{
  "n_kv_head": 2,
  "activation": "geglu",
  "rope_fraction": 1.0,
  "attn_scale": 0.125,
  "bias": "none",
  "extras": ["capped logits"],
  "init": "uniform",
  "init_std_qkv": 0.059,
  "init_std_o": 0.059,
  "init_std_up": 0.059,
  "lr_mult_o": 4.0,
  "schedule": "wsd",
  "decay_fraction": 1.0,
  "decay_shape": "exp",
  "final_lr_fraction": 0.0
}
Each number is 128 + 24 x the weight over the matrix's rms, rounded and kept within 0 to 255. Layers, rows and columns count from 0. Numbers have three digits each.

# layer 6 attention output, 128x128, rms 0.269, rows 0-127, columns 32-63
137143091110132159170148120114139134112108118159135158108059141115104106130115166086155127173086
109098129149089139132129150190140110179149127134115156105137134108082132131181126121124105116179
135121112152113078137143094125162126120040144152107124128099161153123123143189038132144156096126
140119149119118110127158117085145122129127168129125091114145144162126110147118136167082147162113
115092108135104122147108152107099124080137154106108125146177124127171157134127135125139124174127
136129177105153119132141110118176076153130126048126161137136147166128173134093137142128124096101
118126181102136145118088115135100106091089106122126133145141092153143116141104133133133108138152
086119132097123130122107086160144104123127107165117197123182082091077132104145136149120169149076
158194112139096083140152127124135150135144104174116126152121134107132111133088122121168095104136
132094136122090157137119107154091150143097151119146168114140135154100114129110134080112134160146
143125140128127134135134161061188097096137153102138112133143058137139101087087143128135107107184
097133115130142164109109109139187147130136166115204103113144108153104102101140174141186129119151
143112118127094144128095170078137100126160137177099152131126126137133137117136147091109123124072
116112141168133119102144120085109081108104142136146131088138154126142117145097150152163138161131
160129142104161149114110137149155110097147172126152117172110125127136143151120135154167190120121
160099146111142172133134151210118093095109104135114119110129170141135139089129121085133088107130
080167134111132129093151143112125103168136141112152151190108144127112148146121105080097098093128
087093100141157105115165114195139094131137115133135125142128086109202105151072089154096092112101
136147151115077149109091154117187140120124104108156139168149122124145128088201173106134105137091
135155138097210128137131092164123125146117099116080139106183151166142116111168136134127139116116
176121115104142127108078135150087131158139127130125122109113123151088147124138095121113135181110
144138145117108138145136132153168104153124135092088159155087120120120126143117157114133128090134
122094133129116146141158048139158164192148104095170124157141151103130116107107119137134124138121
124154095179088124154153122160158123144118081127143086090128122119122155146138151165085139117114
158154130107131129165103119135166139107143128088134139106119115138165150114119128115109090151160
117121091170133145111139166133093117135085121135143165129159149106194147132102163167160138102144
131128112136131137143135136143158119149138087157092137100108098082138137122127115104135136165126
156127117093119081047155112146146113150122111112157111091131114141105121117130148112156093085151
133112070161106117155099119125152123130103191085123160137128148099159174129137107122145123146141
093103078084149136108147099096104133103116106148108126165113163175087127101146135136084165090093
133094132136156146108109111090182130123100090124148070113116102087100137178125150078145132124152
129122134119158143178112105140087162088077135155132126118137083172123165160111114094136125122146
138089140138117157092098141151125113164161154068080118125130140145135091169130130106115174126113
106137121092132128146128104098123108150134158157141146104140100109154116112168133132114104134118
127116089090087117102143113150137136115160150132127139107161124133153129156135184135154115089130
127144141150122116112117117140118135101143105108110103143136133125134114115119132096100138102097
112117160134126129121128137145144131141184135138131163122118117112151116133150092170131127138122
119092136113180115173089114137146092136151147165116135108141160126141116114151138081122088163165
141147147101154123095128146140148183089118095116132165148154129095146137131102097127200092129111
154152119175143114136081152113153167113130108128139113099178150130122097177087084151115102106104
117134161114120126160161143112153140072129183104127124127144117133113148140142121143164117100066
127158120140142127161164087120149142140146121154135186151161078134170121129135198141095152165110
124166137099111153132089125145136165117126102145111117125106098106112165144169125164189101131120
154153170116124142125099091098131094202150123125129087131104137105150113104093129112102132114121
165120091111152134132139159112131150189122135129127111139131150121114142146159124110102186173168
106107137108187126137103145082088138148134065115120110156150155137110152139098101135131128132147
142103122117165116163137154128127109154118135088153107146106116113112134097121129108202108139119
122086120080110108099065113125138129095131104144135127127092117155135152117102138104137139138105
163081115130145139121127147090135098181113117148160120113147112119111119150083172151149112140135
161138143093117128156112146128072139112184087127161144102076125114105170164166119101117121106105
136136104106124097118156137119154114144092083102106124121148121121153127145170110111108151092089
120147136134106152131121111167183132146113162156094086129127163135104166148088146138104116141104
192158123100101147116097162169144148134136150149114146134156102158119118137119129160139174136099
110124134170168134113115110046093101134139154108139164136141074126140135141151103157152075151126
125070119118142119109118080157118098116161107155164129131126102173122121119095159142100111140103
112153150137147139114141136092123138126137081159172126118184157170088085177092114120128143094127
133091106088084091118120105101144104141108113076139112144203158141131122097158168141096133144161
097178142093157149128132146134082130129139118108137152142135126135137121115133111143109128171153
171142132151138130142083107124113122151106158087129101108101127078098110096132170129095144118091
123105151144080121163147128162100126162149108074136134169109152135115194102122141089201141102075
164141136116158089145132109153099123102155150124126128125162135129087070115140087099161151145143
132098158092122092117159134092094138126113122148169117113130130110148146125139150077141143153106
186118109149095120109176125112134125111160145142137132083144099139136149094121114124169124086107
136141055119116127144117131131118126115148159179119138123112112095143105148089108126152104083149
171123121132097149143150157128103130125151142131135088141123130121144134080114138143143108139092
142153154126133145082170177132125174105122114160125161129163093135071144121146139128102124116123
084156131162163123107125147167100158148174191152150106140137139110128153185119124113102107085128
086124125143127164156092131120105150111158098119122129136094153149141136174118166121134113104168
132110122135131115148142129133145055078091101150149157158101158180125037149180183124128119122129
112156112109105107164137153149174159130137128143168111146110122107119128109132143131091128138170
131137136118075119115106106120154150141102112136164151096114092152139093154178120102127140139120
109145111104146116133089131129073140128161140134173070114159113114139083076133105142097160094157
099162145139156129122148163153159186121067155124115109090112137121114121103148144099133059134114
137133155133179104132117164149125109164086089148167123107133098124180103082123167137131129102165
165111151125092160108113111134092126099091159112154129112136138087137136157122103112095085113131
130173099092095190133115180169103072090094088120149141116156092125093150088070114112085152151071
134171184200121079083109100101119151124147173116074116124116130149128092106155158131109105110095
179147093176107141080176121106096181130130145115110110122114123128116099119121153120147173134142
091175141142128102138100131138103140130109148136151119111161139122139125144122134090109110159141
137139142087121097128176171146084133133140106088158119135134128112111071138080111120164111114097
093141089095126126090138116099145134138150153090108136130150142109083100137165170096130101133177
120159125115095144134136105069087117163110138111157116118137163137109168168149101153127107106164
095074146146138156161139138127105159153103091111124133099110118110147122134150175132093116104137
139096097142151190116111128113128169152184146136120179100153158137142111121113152097191110106148
160105164158123136114111147130158130092144115101135128116191111090147149150126152102077128144118
171117132149176131120154081158100131111090127097136106140131103163111115174141128131109112156157
132103126187125127080118110115157107104131115084122087094123111105122157107126152077141165129137
085152117135128162138134123136116148102135142127113137101132130069132157137132106094115196109133
116140082104122107162116168119104104099104131108132116118123038139135121144124145112108120102116
118131147125110142138137092132087135128090136158124129145130108155118143137122145095131140129144
150128168144102075136111166136132136098165118148140130185151135146152124127100187088097139106143
143105156130173110139085143148123111164102135116104151139113127124126131094116144148143130128121
090157110152138141130114089113109152107130070121160147172089128072120138143131143151074134150103
089098150130161095110140145155140151114124163107149132106133166131145148077096141130129129131112
092087185135076129139156147105139137131128106175063095136131119106128101128142066144120133121138
117149127160116173150086115153127081116121112131106119143149133151112100150134129125149111109174
153073109141152123159120148114133119189155146145112162129109097106080113132124090119102126141135
158140138132109132112126134159140122110128095131100158121091156115151121097112099094147118144165
141130130094152180114119101135144102117127103092164129115107120121161135105189088121141118093102
115141115109144146111153123145185139147152117159149114114106127177096155116146134094127102094123
122123101145115112159116118129132141150124144103159110127131109157125104079145096160121114156154
113120144130126164132112158103125117128105139159146136156072149163143125115121126121146125132114
170125174137145121110139167135140142164136104153152142108108107143107150143138121112073126141124
160161125171141134128138145114152104142132160148181121142124154145111080145125167132119134156140
090124183098114118169119111130161101133119106136107108093128130162106179122124153155135149145160
102151118106086144150169166147149090169101139110123130134087107137105120159112145162159178073138
142102121162145130143146159158097096114140173126135150127131140158095165124148114132146102106099
126094129106112119084110116136075165110101148130113144109090130155189161123143126156114149086162
146105071122161139170154153130153103102143115120127105084154115126125093171163100122115113112133
091140098154119153092138106188153081117152088096131138145140125130132115124137091121137188087156
115080131157112160144078119134167149071134112176171137145120148090058137088113125162112136104136
116128155168127100120120112117136112128127112101156122123096110124107150134138134133161174165110
095134161128075184118183170118110141124127135156119120127141094126118142130134119135152113159095
127140132085145127163126168106115104113146142125148140118166149097144146102163122163113139130194
140138104148132097160163106113131151127083114120136116117154114118132160087122111138135094109134
080137121162142141113048146141175136170121109132137138157159120188151143152157093096114124122093
130096134135150131122175136144111128143160129153099101096104200092162147099145133092111073078110
114114083114147114140122185133152108086161086082069209164112169111085123133116166119097128126176
123092165156133103130136119173135160109101121123092137154150074123077111088125110125112062132159
094146143132088135099111179107085102125064138133189151089148138093141126099122138124157175110107
139110126151133133155115118139130128146129140136151104146164132123133126162142136138127095117112
076113151148087136142119147134168138104143147121115090097139134112115125144099170109139135133125
098145134109132132164102144108110136135134103116093073114131149177117109100141179167165145096124
151135121160137130094109181142162124086140091156071119133147131135139136171160138166146136143094
143129151122084154146126100110119116101156134124128113152127112079145112127128044184133099119089
084141138097122164098112157098108074128134101109108080084139172127098093136111126160120119181134
156148101183103131082133142170122116128146112122165078142127145148145140096144112140105131154150
112153168138129115143189109135099097105159090119145160110132157130091144123135183130123116190133